config = dict(
    num_hidden_layers=14,
    hidden_size=256,
    num_attention_heads=4,
    num_key_value_heads=2,
    head_dim=64,
    intermediate_size=512,
    vocab_size=6345,
    hidden_act='geglu',
    norm='rmsnorm',
    norm_place='pre',
    norm_eps=1e-05,
    positions='rope',
    rope_theta=10000.0,
    rope_fraction=1.0,
    qk_norm=False,
    attn_scale=0.125,
    bias='none',
    tie_word_embeddings=False,
    parallel_block=False,
    init='normal',
    init_std_qkv=0.0716,
    init_std_o=0.0135,
    init_std_up=0.0716,
    init_std_down=0.00957,
    optimizer='soap_variant',
    learning_rate=0.00339,
    beta1=0.95,
    beta2=0.99,
    weight_decay=0.11,
    lr_head=0.00601,
    warmup_steps=200,
    schedule='wsd',
    decay_fraction=0.547,
    decay_shape='linear',
    final_lr_fraction=0.05,
    batch_tokens=131072,
    max_seq_len=512,
    doc_mask=False,
    train_tokens=746700000,
    max_steps=5697,
    dataset='wikipedia_en',
)
Each number is 200 + 30 x the weight over its row's rms, rounded and kept within 0 to 999. Layers, rows and columns count from 0. The size before them is the row's rms in percent of the matrix's.

# layer 10 attention value, 128x256, rms 0.235, rows 0-108, columns 192-255
085,181,216,231,239,167,196,151,200,255,185,188,179,221,188,206,198,209,223,188,193,286,217,218,196,238,177,243,163,185,130,230,175,220,151,224,193,235,211,127,149,253,222,191,179,187,160,233,195,222,185,253,190,194,204,173,244,206,212,187,187,168,222,213,218
083,173,249,185,247,229,231,230,162,198,188,203,184,172,176,151,190,175,164,190,188,223,185,222,201,184,175,214,225,207,196,178,171,265,173,228,225,209,183,205,233,123,209,193,223,157,204,242,243,225,168,254,160,164,151,144,225,225,149,211,195,164,195,246,210
082,251,190,183,242,186,165,199,200,215,241,187,228,167,159,263,210,189,219,182,228,239,200,199,205,179,189,168,157,198,153,163,185,182,228,262,252,205,187,250,193,233,255,217,157,238,197,245,243,180,243,187,232,194,245,133,188,203,140,167,204,203,160,191,194
083,169,162,223,190,221,202,306,228,195,116,224,224,222,240,191,193,158,165,171,226,211,199,177,235,208,175,208,201,252,232,215,215,202,193,226,231,169,199,205,167,207,218,193,189,216,154,197,196,233,189,235,177,215,232,194,203,169,236,191,176,242,206,189,256
084,216,184,162,196,139,227,181,222,187,226,170,201,218,251,163,152,211,203,190,250,185,213,195,235,193,188,193,195,195,226,180,215,196,201,177,174,219,192,171,240,172,201,187,219,237,159,309,199,243,204,157,199,209,211,183,184,263,190,185,220,192,210,199,211
093,224,150,159,157,258,193,217,216,165,236,197,231,139,176,170,156,192,228,207,166,195,185,186,198,191,225,219,215,210,248,235,165,162,187,187,176,107,204,226,190,156,225,230,240,206,199,173,131,219,252,233,210,261,189,208,208,218,220,246,176,227,226,212,184
087,231,223,223,195,211,180,215,201,250,160,189,190,235,216,209,193,198,188,207,219,222,177,218,190,203,185,226,165,239,197,191,243,243,189,187,187,236,207,185,230,183,256,231,250,189,130,184,154,173,253,148,199,222,234,185,251,222,245,197,201,226,199,200,150
090,209,176,175,240,208,165,190,212,220,176,160,232,191,239,168,215,214,207,175,209,115,205,235,223,230,168,234,212,187,186,213,233,207,203,243,247,210,201,155,175,212,178,231,201,189,171,176,192,232,176,204,180,196,179,168,250,180,180,227,191,288,262,200,278
086,192,249,238,237,168,276,219,227,176,239,218,232,149,168,189,212,232,215,191,202,215,192,235,223,161,231,201,227,222,197,201,188,203,197,212,201,228,136,261,226,220,229,186,164,175,241,232,234,224,199,191,237,158,253,178,173,181,257,151,176,211,212,185,208
089,206,210,226,200,194,263,155,197,222,245,154,245,233,235,234,255,214,216,220,181,183,171,190,260,185,215,230,233,256,225,225,218,242,175,140,122,224,216,205,237,209,245,164,205,200,202,239,206,247,236,196,264,225,190,225,226,224,218,183,228,190,219,184,144
082,237,245,151,217,222,140,234,207,224,173,177,175,181,198,214,210,226,186,210,199,150,174,209,169,193,209,195,176,186,205,249,180,191,186,197,215,181,207,177,167,237,170,191,215,184,227,222,184,250,230,200,232,183,169,263,239,263,257,122,205,217,190,212,136
087,210,206,180,214,244,210,216,195,259,196,204,171,188,218,218,215,241,224,230,242,220,264,161,200,171,183,180,192,196,190,198,210,187,170,177,209,192,177,211,211,199,148,198,234,189,189,238,207,254,234,232,194,220,223,229,186,195,217,190,222,219,198,231,218
080,205,155,185,193,223,189,179,200,187,232,193,196,205,178,156,187,158,190,215,245,224,253,171,165,144,161,210,202,244,208,201,168,190,247,278,160,198,235,223,167,225,157,208,217,183,162,206,166,213,246,244,197,146,232,182,237,182,213,201,203,233,219,197,206
089,162,232,234,224,196,204,192,189,202,184,230,201,202,185,238,222,212,159,200,189,183,214,147,212,192,218,258,187,231,231,190,214,201,210,223,182,232,173,194,138,223,231,185,162,243,210,193,241,245,223,266,203,235,173,161,214,229,188,185,196,190,203,226,157
084,191,254,214,203,194,219,115,186,180,220,300,215,198,158,236,213,153,229,233,211,189,170,141,245,157,162,200,150,243,214,206,177,196,206,200,207,229,189,191,219,193,204,167,148,166,236,221,186,239,179,190,221,218,218,162,180,169,209,211,223,218,206,199,114
079,197,201,184,237,162,236,141,229,183,159,228,217,224,244,152,166,192,145,205,190,198,266,188,171,160,159,228,233,183,153,187,223,240,235,157,217,194,172,201,187,180,193,234,199,212,133,184,216,179,222,174,238,225,209,223,187,163,195,231,227,177,213,178,208
080,216,243,184,226,213,172,212,174,195,142,234,177,195,151,192,206,204,228,224,223,218,232,220,203,176,193,178,247,221,181,298,166,142,187,151,201,202,168,215,217,194,200,252,193,206,192,227,166,212,280,232,182,154,187,224,203,218,208,185,164,181,228,160,133
086,186,140,169,206,186,194,203,208,246,234,217,219,188,204,201,187,208,187,230,201,219,174,171,199,174,212,148,185,239,245,236,191,223,184,193,189,193,229,184,163,186,159,201,196,214,211,172,180,201,242,187,171,186,215,170,197,191,222,199,144,83,214,205,238
079,179,168,162,201,205,208,214,219,192,160,238,203,150,229,212,217,187,200,167,217,227,214,155,171,208,205,200,209,203,180,188,209,143,189,211,207,194,190,252,221,256,211,191,231,216,242,225,164,192,161,247,247,207,166,207,143,179,203,208,158,194,211,211,178
087,175,207,200,210,244,216,196,209,218,247,180,150,224,179,262,179,208,217,199,171,202,210,203,255,207,146,212,171,230,231,174,204,185,157,165,192,219,188,247,191,110,196,161,223,166,239,240,239,184,214,231,227,239,219,169,240,173,191,172,182,180,175,207,274
087,200,225,195,162,244,219,210,257,213,134,179,151,167,162,221,199,177,171,265,191,205,189,205,162,150,170,188,188,194,181,143,175,139,210,171,173,163,206,205,169,187,196,132,159,207,198,208,159,202,195,192,138,228,214,207,220,204,210,176,186,237,171,233,220
083,222,202,223,176,204,190,189,179,155,200,181,193,205,211,206,218,214,140,182,219,123,209,206,233,255,193,233,176,174,209,169,199,188,213,174,185,165,230,210,199,191,225,248,183,178,167,192,194,229,146,221,212,229,241,224,191,184,251,183,184,241,193,131,209
082,215,172,196,173,146,201,197,227,156,202,172,199,225,214,179,211,181,243,234,162,152,188,171,274,161,248,215,214,188,229,222,187,229,181,235,214,250,252,188,181,126,210,172,230,173,190,196,243,224,169,166,246,181,243,253,226,209,227,185,226,167,171,202,208
080,138,242,166,193,176,170,217,199,228,210,225,245,184,193,194,192,183,218,190,228,248,190,230,178,257,213,243,181,211,239,199,186,185,179,175,180,179,221,138,183,240,203,223,187,225,200,189,169,171,244,196,244,178,189,183,215,272,258,151,169,197,242,198,219
082,210,188,207,187,182,188,148,152,195,252,207,207,201,205,234,215,217,185,208,179,181,169,257,198,228,216,150,200,226,249,177,212,187,174,188,186,227,200,237,255,244,159,257,174,261,212,173,257,276,209,184,184,223,186,144,204,218,194,168,207,230,259,157,209
083,145,205,230,225,181,191,204,234,206,202,222,209,204,182,232,184,163,153,201,207,226,203,231,177,249,248,179,181,212,229,227,215,174,246,222,218,195,244,215,169,191,278,235,203,237,197,173,193,185,224,212,214,226,201,166,175,181,203,240,192,227,183,244,212
083,217,214,223,241,229,198,186,211,191,253,144,178,220,201,215,221,143,194,169,203,260,199,168,203,221,228,196,188,197,233,129,207,204,192,230,185,181,183,219,208,267,172,217,168,169,186,198,216,236,230,166,200,284,212,237,194,205,203,227,228,239,212,224,189
082,248,177,183,183,208,235,171,194,197,175,217,277,260,216,180,186,206,176,196,208,231,193,274,168,176,188,206,234,219,211,176,180,209,225,195,194,139,259,207,232,158,225,201,178,229,165,175,238,189,182,189,221,186,222,165,194,209,186,177,193,248,228,210,174
083,200,220,252,201,200,200,136,225,177,179,186,236,173,245,148,222,172,265,198,227,253,199,183,226,181,232,218,210,230,189,206,201,264,221,213,201,249,176,194,191,154,208,249,212,170,189,227,218,132,198,199,183,196,152,174,250,117,171,228,251,193,191,163,221
085,192,254,193,222,175,252,175,218,182,184,233,154,237,276,192,165,184,248,169,246,228,178,256,237,193,225,182,182,232,153,229,187,181,212,184,168,125,219,206,185,193,175,185,193,185,147,171,168,254,193,164,224,156,182,241,202,182,177,196,201,184,215,207,231
087,232,185,176,163,223,204,222,189,206,244,189,230,223,215,233,189,180,233,211,185,265,123,241,179,204,189,163,218,166,190,158,228,223,226,222,160,233,181,204,246,191,197,201,220,171,174,186,161,228,180,131,213,193,197,163,206,118,178,207,220,235,192,192,196
084,233,177,241,189,175,170,193,256,188,165,231,130,190,195,234,194,226,172,189,203,200,166,199,183,255,211,209,176,171,214,222,200,254,189,240,183,182,198,250,192,249,217,194,140,204,235,246,172,233,222,247,193,167,216,226,153,173,163,213,212,234,220,203,162
083,199,207,200,222,192,221,261,185,212,208,186,214,256,208,183,236,230,185,232,210,212,190,181,186,246,194,209,214,169,199,188,176,153,163,216,175,204,234,178,208,198,218,185,168,187,216,186,199,195,180,230,191,168,176,140,196,204,196,185,172,231,286,202,191
089,193,218,215,199,229,200,250,193,204,197,210,227,215,196,176,262,240,198,218,258,190,168,218,241,247,206,195,193,193,223,190,190,201,201,189,192,128,202,267,202,160,222,184,202,218,213,206,182,285,224,228,188,236,169,197,187,233,225,192,205,188,207,172,228
080,230,235,216,214,178,207,249,204,201,183,214,236,204,174,186,154,146,205,183,240,229,277,181,242,206,260,139,192,181,212,253,188,266,195,182,204,193,200,203,213,197,221,156,175,247,207,179,187,208,177,201,211,191,173,232,195,197,125,250,158,189,216,168,196
090,197,244,178,151,185,198,191,174,197,199,178,181,204,176,183,232,177,230,172,188,208,178,208,188,189,141,195,176,205,182,196,187,220,205,192,230,197,220,174,195,165,216,198,138,245,171,222,189,183,176,209,210,177,174,187,219,275,163,227,178,180,134,205,182
085,232,173,203,219,190,198,216,184,215,191,229,195,182,222,250,238,221,177,158,164,223,188,161,247,192,206,248,215,224,217,211,189,193,207,175,184,196,204,191,203,206,153,175,203,177,221,196,210,230,220,160,236,200,159,181,198,270,193,190,200,214,281,207,211
088,252,235,225,177,242,159,273,216,189,185,231,147,199,149,236,204,164,212,189,245,206,226,190,169,221,231,223,185,129,225,201,178,184,236,196,197,213,241,238,206,234,173,195,244,202,206,226,189,214,212,219,203,201,192,212,182,171,169,156,219,204,219,181,207
082,192,205,206,153,191,181,244,202,199,184,181,228,258,201,199,204,161,181,179,206,201,180,205,226,198,199,226,193,174,219,230,186,218,177,209,205,217,212,162,184,230,201,183,139,245,241,219,173,253,185,208,229,151,201,171,152,193,249,172,228,161,150,188,152
088,185,221,175,156,224,223,162,178,231,230,150,191,240,175,203,173,188,184,223,194,174,168,223,177,180,220,216,211,139,175,200,225,176,192,154,196,221,210,202,211,219,216,209,222,194,247,259,247,223,172,199,161,138,175,253,241,147,213,209,205,243,186,215,248
083,199,209,173,197,234,156,137,250,257,235,187,169,236,186,216,245,195,270,179,194,189,176,181,222,175,189,252,284,173,181,185,148,196,210,212,235,228,273,228,173,207,190,201,127,239,161,264,208,286,170,214,232,226,221,209,162,200,198,223,177,201,146,194,165
084,178,178,202,180,225,144,213,197,231,218,187,161,174,158,226,202,198,174,167,195,200,195,207,234,154,186,209,238,215,232,153,225,285,198,242,190,204,203,194,227,152,194,166,185,206,207,197,178,174,180,172,206,181,210,138,226,190,189,166,197,231,153,214,201
080,113,206,156,181,200,213,172,173,189,212,219,202,201,212,204,176,175,211,218,203,193,231,266,241,194,238,129,229,197,247,186,185,214,196,227,183,205,140,189,207,264,207,227,225,171,173,209,201,181,207,221,217,228,160,282,180,205,201,171,211,229,187,196,189
082,182,205,191,186,217,151,228,206,202,194,207,216,219,174,209,202,194,213,212,163,178,208,201,189,253,223,241,211,178,169,187,213,222,226,219,144,188,157,174,225,208,193,208,185,225,244,154,198,233,208,189,168,174,288,211,254,150,221,216,184,186,189,213,230
086,191,187,190,214,226,136,162,211,183,204,221,123,221,186,174,208,196,157,166,208,233,193,164,196,190,184,194,148,204,245,221,262,229,204,246,205,202,168,131,236,155,277,186,185,181,217,145,232,207,233,222,230,158,190,188,180,197,193,228,250,190,191,234,116
091,207,228,192,137,236,167,181,181,165,201,207,182,193,195,163,191,202,216,202,182,224,205,204,232,157,253,200,133,174,152,238,217,170,211,115,246,222,218,139,232,216,229,177,193,197,162,210,152,235,167,241,220,166,210,191,219,211,162,171,228,225,228,188,225
091,163,174,161,149,237,189,194,157,220,153,254,159,138,186,209,223,212,213,203,208,224,196,204,183,202,188,184,266,191,204,263,220,213,186,203,196,196,172,194,251,229,276,199,217,208,190,205,185,215,191,196,225,179,209,175,163,157,216,183,235,216,172,182,219
086,237,198,215,212,154,191,181,227,206,203,239,239,229,186,161,176,175,205,200,198,191,183,191,228,186,157,210,200,241,255,251,225,214,223,180,232,235,236,200,172,221,231,254,209,287,191,161,180,205,160,180,140,184,237,227,122,190,175,137,162,179,154,210,160
086,177,154,216,212,214,198,197,212,223,166,187,231,182,275,253,198,223,221,218,168,168,177,171,165,182,171,206,211,181,247,276,251,208,209,173,204,219,246,177,247,233,265,226,177,243,147,173,133,183,225,230,208,195,187,141,147,159,172,184,212,260,201,205,258
082,243,171,177,175,241,246,247,196,168,218,227,208,169,177,188,186,211,179,208,152,219,251,144,228,233,231,213,180,223,200,188,190,206,205,135,218,180,184,170,243,238,223,219,233,140,193,227,180,213,211,134,252,209,231,239,202,214,186,201,234,246,231,158,180
082,190,193,157,213,215,210,196,217,202,229,224,214,222,168,140,202,225,147,178,189,175,175,216,219,241,187,232,200,180,178,135,186,220,214,236,203,198,187,209,178,172,169,208,248,235,229,218,164,192,223,218,199,157,191,156,219,141,178,184,216,243,182,214,233
084,144,157,188,186,204,177,194,234,220,167,241,254,238,239,235,187,184,204,131,150,203,195,188,143,164,248,164,189,195,164,177,154,226,242,221,192,197,244,210,225,162,210,242,198,226,247,257,176,192,185,157,224,206,200,233,233,212,221,233,178,187,212,207,177
087,230,176,198,215,221,208,178,205,221,206,224,192,157,209,225,202,236,242,191,214,157,212,230,207,255,207,199,127,156,200,166,183,166,218,210,227,208,272,147,237,154,187,193,225,192,225,185,174,225,222,207,166,173,219,182,249,208,231,204,230,226,222,218,144
086,190,221,208,197,233,179,235,228,141,205,175,176,190,161,227,175,202,150,205,209,216,216,256,195,228,224,155,223,166,234,179,187,170,254,203,216,154,174,108,207,171,136,229,198,185,163,214,220,210,190,169,266,232,238,204,241,156,175,220,202,210,250,213,253
082,143,231,210,173,241,166,251,177,200,243,222,177,217,237,171,247,258,230,226,232,214,233,197,146,183,146,185,147,170,254,268,209,235,182,196,188,156,236,225,211,219,257,228,150,178,180,190,223,227,246,246,187,147,211,244,272,223,224,222,215,183,241,182,213
082,176,177,177,171,175,192,178,194,207,246,232,168,151,215,178,205,166,170,204,214,201,170,198,218,198,169,189,222,193,184,177,186,177,186,234,194,209,255,185,206,228,219,204,232,202,138,192,156,192,225,177,178,185,194,175,178,229,189,152,218,211,223,189,231
084,175,198,189,185,153,171,183,195,226,175,156,177,160,168,224,234,217,190,255,222,251,187,234,211,180,211,205,217,246,224,183,183,216,210,211,165,220,233,261,186,232,167,197,175,149,196,233,183,174,210,189,188,192,200,178,174,271,173,300,233,200,171,196,173
086,274,231,228,219,204,170,225,203,193,214,199,190,247,243,176,168,187,217,129,154,232,169,216,226,290,173,193,204,232,192,161,203,245,233,202,178,172,212,141,225,230,259,210,206,161,178,259,181,229,189,160,232,233,206,240,149,185,163,237,194,183,197,160,253
086,154,183,200,180,161,199,249,203,176,212,187,175,210,171,194,180,220,184,224,128,201,197,203,248,169,231,265,206,182,219,186,177,184,211,205,205,143,182,194,242,139,248,203,196,227,264,194,176,175,245,178,130,192,253,223,227,193,159,203,159,203,202,282,234
088,215,203,206,231,143,187,188,153,197,232,180,180,203,173,131,215,172,225,193,191,204,212,234,188,191,186,200,152,251,196,182,200,201,202,188,178,162,183,143,204,211,174,227,157,233,236,217,217,175,228,224,184,238,204,240,184,220,182,165,205,212,225,153,215
087,214,162,203,222,233,172,229,204,228,215,170,209,196,236,167,264,227,240,199,215,133,166,191,135,183,233,184,201,191,156,229,180,240,183,266,236,155,162,169,172,239,276,233,252,225,187,216,180,242,235,206,214,188,169,198,260,233,168,191,149,246,155,190,235
087,162,199,223,200,192,192,200,232,261,182,194,190,236,179,188,231,182,190,190,184,264,191,173,242,221,166,197,177,216,242,214,163,104,145,212,194,216,223,205,219,192,229,186,226,136,183,205,251,196,185,151,171,252,215,196,207,210,171,183,206,183,202,200,179
084,163,238,125,234,216,161,255,177,198,213,168,227,222,190,213,202,180,176,181,179,249,176,167,204,230,242,173,204,194,204,203,198,160,193,254,199,179,253,214,227,154,167,187,192,217,277,187,221,201,235,211,146,185,203,167,192,153,141,227,185,160,215,176,218
086,205,205,211,223,187,150,188,212,164,211,182,183,201,171,225,225,233,188,205,226,166,198,162,214,170,151,182,205,136,183,200,187,231,166,189,189,224,185,221,172,160,197,211,214,176,218,178,214,191,205,235,215,220,225,147,217,164,233,151,147,202,198,176,232
118,203,223,249,172,177,221,200,216,263,245,222,157,224,209,210,173,175,237,193,188,181,165,232,205,226,186,216,197,160,200,161,237,198,187,223,175,193,193,157,226,193,193,210,188,240,206,227,202,208,186,87,175,191,208,173,201,198,119,151,161,252,240,249,189
113,227,214,159,229,180,214,206,194,207,192,181,217,226,215,186,163,173,200,201,183,216,134,157,240,178,191,234,181,194,196,233,229,251,248,174,250,143,219,221,254,220,149,221,157,200,212,230,198,185,211,232,154,188,221,229,146,178,280,160,182,225,200,217,184
113,210,202,257,193,229,198,121,235,180,170,152,216,198,181,244,167,215,148,198,271,194,141,156,206,202,193,203,210,220,176,217,200,246,235,170,201,171,188,184,151,182,190,216,158,114,227,193,212,195,172,208,207,232,130,203,203,225,201,195,158,194,214,184,199
107,233,176,184,237,223,172,179,212,191,203,147,177,202,224,180,182,163,220,203,239,182,176,225,184,174,168,184,193,164,242,243,254,187,212,214,195,154,145,215,230,198,202,235,181,175,200,199,144,172,189,222,236,207,218,196,224,188,239,177,153,165,178,177,235
109,187,189,217,181,185,124,188,199,190,203,170,191,219,208,130,187,229,198,191,224,227,230,159,261,182,193,186,230,220,194,188,204,151,194,208,202,205,183,231,210,173,223,208,235,193,173,148,196,173,215,202,214,143,218,180,203,189,208,185,169,194,172,186,171
119,174,214,215,168,216,226,231,168,176,233,207,153,208,199,158,169,191,255,237,230,200,239,226,187,246,173,184,324,214,226,235,188,168,161,224,189,202,205,196,160,191,268,209,161,215,179,226,196,219,146,195,201,202,201,190,176,222,178,206,216,208,214,197,192
113,248,169,206,164,203,212,194,245,172,249,220,188,195,208,268,256,175,234,154,248,192,240,215,256,166,187,183,177,185,239,204,186,165,217,197,196,174,193,185,216,153,190,227,222,222,165,226,224,200,128,214,184,220,193,223,229,194,175,181,191,232,202,187,140
111,216,227,239,176,190,188,214,185,181,169,216,189,195,257,231,186,188,172,211,209,178,190,200,180,161,211,199,262,220,245,209,172,199,224,188,198,177,247,205,228,184,128,227,277,202,233,194,185,187,179,231,222,166,192,122,188,189,234,233,211,198,209,189,206
112,188,259,184,131,236,149,159,143,192,139,187,242,214,272,207,174,196,174,228,205,194,149,213,256,238,246,248,167,235,201,169,165,229,266,205,215,187,160,154,203,209,143,208,210,166,219,232,207,224,229,199,201,174,216,197,160,169,177,159,218,220,184,196,225
105,252,221,220,175,209,153,218,201,221,148,171,196,178,233,227,182,251,162,243,152,234,236,254,213,213,183,223,239,219,177,218,254,249,176,175,206,245,205,214,199,178,222,216,209,197,248,203,175,168,157,213,171,286,224,222,240,205,216,205,172,141,125,204,231
112,211,162,184,197,199,186,222,173,255,221,219,179,189,161,124,237,184,132,261,210,186,183,206,180,226,206,167,216,232,240,195,174,199,218,190,155,163,175,180,172,160,213,267,266,234,264,163,173,216,179,224,195,210,179,227,212,182,202,202,220,195,229,210,224
114,133,222,166,211,221,225,217,173,252,207,217,188,176,212,200,194,189,142,205,241,167,175,175,205,210,173,189,191,172,193,200,220,213,194,186,213,172,175,119,198,198,181,204,238,183,171,224,217,250,186,204,239,166,167,138,217,168,206,177,206,194,228,206,218
116,194,179,199,225,161,294,260,207,166,171,173,194,161,184,217,201,237,227,207,218,179,206,177,210,208,186,214,172,209,275,184,182,177,267,194,250,246,147,237,172,191,180,187,198,188,167,218,271,211,155,221,158,241,162,261,234,194,199,212,164,165,232,186,218
115,184,209,200,204,179,180,140,246,219,279,193,149,214,186,190,221,195,167,242,184,279,167,237,152,169,235,181,161,189,170,197,159,200,206,163,189,145,144,206,226,178,210,249,246,167,257,245,188,212,209,193,231,203,159,193,129,232,189,196,182,153,194,173,184
118,160,234,189,164,162,220,188,197,168,200,188,257,178,173,138,201,200,141,156,190,201,217,251,240,190,258,232,163,205,195,247,169,180,168,202,175,238,202,186,187,202,205,152,208,192,185,223,81,186,169,211,243,202,173,200,207,167,160,189,212,200,238,218,225
115,220,204,188,179,192,194,179,232,205,185,220,282,219,184,202,193,171,210,215,200,170,218,185,174,195,174,240,133,237,277,227,192,221,209,210,198,195,209,224,221,124,220,205,186,175,212,162,186,168,230,186,176,216,139,244,194,243,210,228,157,255,233,186,180
113,245,198,227,251,229,220,217,227,133,230,241,235,174,201,190,205,204,229,143,234,211,168,229,197,167,185,261,224,199,189,227,201,215,206,195,215,208,187,176,234,277,195,170,179,216,180,185,226,173,219,180,184,223,194,192,170,186,227,212,199,185,199,212,198
110,214,205,232,195,206,191,179,168,187,181,245,177,179,204,197,194,204,170,252,218,180,249,189,170,276,200,207,216,171,208,150,200,235,219,214,183,145,205,211,200,161,226,189,226,207,238,238,162,223,174,164,209,228,152,162,230,200,177,179,186,297,266,188,140
111,190,227,210,197,227,194,180,214,126,189,157,153,171,178,205,150,210,193,252,220,241,202,202,177,184,227,179,220,193,162,182,164,196,157,223,207,188,169,147,198,144,238,241,180,177,226,199,186,203,272,234,159,182,229,214,131,195,201,161,210,210,231,194,207
112,180,243,212,180,174,217,130,179,193,208,190,168,161,134,217,262,218,187,177,205,174,125,223,198,206,199,234,195,162,240,226,193,184,236,258,222,238,188,177,180,195,230,223,186,171,194,153,239,132,185,259,201,175,169,261,199,217,210,197,223,238,175,166,242
110,232,186,139,206,177,165,195,181,176,161,220,232,235,171,162,234,177,198,203,169,202,171,234,142,247,209,240,271,162,255,237,194,168,199,200,216,241,196,171,256,195,225,240,218,183,206,201,191,195,156,169,162,192,194,202,216,185,219,154,232,186,236,165,168
116,169,218,169,246,211,214,220,222,219,228,154,189,200,205,222,182,211,158,195,278,218,186,162,204,213,173,245,204,198,180,221,180,173,198,224,238,204,206,209,194,213,176,159,167,325,209,229,132,198,214,188,231,196,228,209,210,242,203,180,238,208,214,205,223
116,215,200,165,213,179,178,279,267,191,207,185,188,234,206,252,220,216,191,172,211,216,218,208,212,173,169,186,200,196,133,176,201,249,206,227,225,173,185,248,220,156,248,186,254,172,193,232,219,174,207,240,209,201,201,221,163,183,217,247,241,198,237,196,150
108,217,172,238,205,169,227,175,182,194,218,221,209,230,218,237,251,192,184,228,162,218,194,202,176,264,244,169,174,221,176,190,166,231,153,191,189,178,210,219,174,207,165,202,203,258,250,245,169,249,184,183,158,183,221,189,177,108,254,183,231,151,221,175,202
115,185,109,194,203,195,198,237,186,165,235,204,205,161,211,168,207,225,218,208,256,172,168,225,174,189,211,294,199,242,128,185,178,222,204,213,173,197,201,188,245,172,156,174,216,210,190,241,270,188,237,238,174,195,215,203,216,183,215,207,191,157,228,176,179
115,213,184,187,178,217,170,169,170,187,213,222,241,180,190,251,208,219,224,226,234,181,165,235,187,226,217,252,145,252,172,212,209,136,236,201,228,215,162,208,211,197,217,205,167,222,224,189,206,213,171,219,218,184,241,192,212,144,212,205,195,174,212,225,198
110,200,192,190,211,180,180,159,239,300,147,256,126,227,169,218,202,210,182,213,217,205,226,212,213,217,177,190,216,193,158,158,186,193,220,189,243,202,227,191,144,200,174,182,218,175,175,245,185,169,263,183,181,195,209,225,183,208,182,138,196,189,180,245,184
113,188,156,188,180,199,167,118,239,268,205,226,189,248,210,228,148,246,215,131,258,221,242,260,194,156,230,194,137,196,183,233,196,248,199,238,176,156,208,187,200,234,211,206,133,211,201,171,185,210,225,215,140,190,198,234,227,170,184,229,207,224,185,243,182
116,188,204,205,186,217,188,207,240,165,186,221,209,221,212,145,188,218,211,208,140,228,187,257,202,209,181,130,172,223,150,221,212,239,162,226,209,211,210,165,172,197,169,167,192,166,192,176,189,209,160,223,223,184,209,193,249,204,237,200,169,209,208,192,204
112,200,164,191,231,177,159,210,228,192,208,207,245,209,162,189,159,234,258,157,199,197,170,240,182,256,254,165,197,173,192,165,228,193,197,189,167,207,172,231,179,206,204,245,207,237,141,197,132,224,146,192,187,283,214,209,244,160,181,242,256,162,210,222,202
114,205,161,175,239,188,224,206,252,247,191,192,180,223,202,186,296,190,173,212,217,215,167,167,103,220,230,191,201,201,242,191,230,205,221,124,253,185,175,205,224,216,186,198,160,198,178,169,206,184,253,260,227,201,241,226,214,133,185,123,180,205,156,207,206
113,186,254,231,214,205,188,218,176,167,189,219,225,171,177,111,218,230,140,172,166,214,313,191,185,177,244,211,135,250,239,229,147,245,160,167,170,177,187,198,176,219,207,170,150,195,194,188,214,206,180,173,199,231,164,213,202,194,181,196,270,217,138,240,203
114,152,213,201,172,271,175,240,201,206,201,198,176,220,175,183,160,232,190,227,182,202,210,213,207,229,181,195,233,303,163,197,191,215,204,231,225,231,174,210,204,231,153,241,220,195,204,203,218,180,175,193,206,191,136,200,202,209,217,169,182,159,257,175,178
111,252,193,184,219,176,128,202,173,168,204,223,202,227,208,157,193,200,198,218,232,230,252,179,219,245,147,231,238,218,225,221,169,171,263,132,220,193,251,145,208,169,168,175,194,211,243,217,164,211,159,206,221,211,207,175,161,187,189,234,155,249,189,204,165
112,211,213,240,164,273,218,151,205,191,206,95,250,232,188,229,186,187,229,209,178,185,191,181,153,207,189,217,209,201,180,181,209,246,244,259,222,190,264,177,173,199,168,158,210,206,237,202,174,194,235,233,215,181,168,191,217,198,200,224,195,224,169,211,176
111,193,157,157,183,200,208,206,188,181,180,247,186,191,193,248,200,212,189,183,176,191,202,205,195,150,221,182,209,190,163,177,153,243,170,195,245,179,210,174,160,225,215,201,253,168,224,200,204,281,206,200,210,222,216,247,146,210,215,214,215,188,214,179,242
119,163,206,189,227,221,206,191,242,233,221,192,196,162,189,161,204,174,226,170,204,270,177,224,188,249,164,184,186,205,194,166,136,237,213,214,205,222,210,220,202,255,210,228,194,156,191,209,227,176,184,172,261,184,161,178,250,178,189,261,250,188,174,216,213
112,190,198,193,250,232,175,192,200,189,209,187,207,204,175,236,207,158,179,262,193,227,222,207,170,194,170,183,198,195,168,232,235,200,181,239,145,225,215,183,187,164,179,246,177,256,246,166,204,169,189,178,184,153,186,208,163,203,194,181,216,211,201,205,205
114,202,185,168,207,179,214,174,170,140,169,228,132,198,195,202,191,194,206,221,179,227,203,262,161,145,212,169,188,184,203,165,164,151,226,199,223,210,202,212,230,236,209,242,283,175,214,180,277,146,164,196,149,225,276,186,227,213,216,211,208,197,204,178,210
112,165,136,224,177,150,203,225,221,200,222,170,208,181,216,214,167,186,207,200,182,133,211,174,196,205,216,185,199,205,207,153,215,166,210,210,263,194,197,158,205,217,145,199,201,225,196,227,185,215,205,195,167,160,123,246,197,211,159,276,217,221,214,153,201
112,232,194,234,208,212,228,185,216,215,163,190,242,190,164,214,210,178,182,195,166,173,203,168,216,183,211,199,235,241,121,250,169,200,166,146,281,195,198,170,230,211,185,245,210,193,203,254,194,137,212,178,197,184,203,217,236,240,165,242,230,176,234,204,180
112,185,202,165,154,165,177,157,237,194,189,168,212,193,204,154,181,219,244,228,153,194,231,153,169,229,239,185,176,220,236,237,160,177,184,205,210,222,222,168,206,213,214,199,242,173,199,216,246,238,201,264,209,202,183,182,238,218,166,219,226,241,262,216,183
119,204,201,190,189,147,190,171,185,189,257,159,128,198,168,183,164,136,238,166,232,229,230,201,162,211,181,241,209,260,205,164,221,222,207,240,180,244,201,163,276,202,174,158,218,223,207,175,229,183,195,240,201,208,211,212,145,217,203,202,189,198,189,248,218
110,214,213,256,160,210,202,199,187,156,180,259,174,213,190,185,151,246,155,237,229,171,111,192,162,175,197,221,213,211,217,134,263,230,194,223,259,169,205,223,177,210,236,213,267,186,183,258,170,189,181,212,234,234,206,228,180,241,194,222,221,190,217,195,195
114,220,189,275,223,220,203,249,183,186,191,233,250,227,219,216,174,222,187,195,174,245,189,216,236,177,189,200,169,227,210,180,189,188,191,208,134,144,186,195,199,149,265,193,242,165,160,215,208,177,198,209,199,170,175,257,227,136,200,170,168,248,214,190,223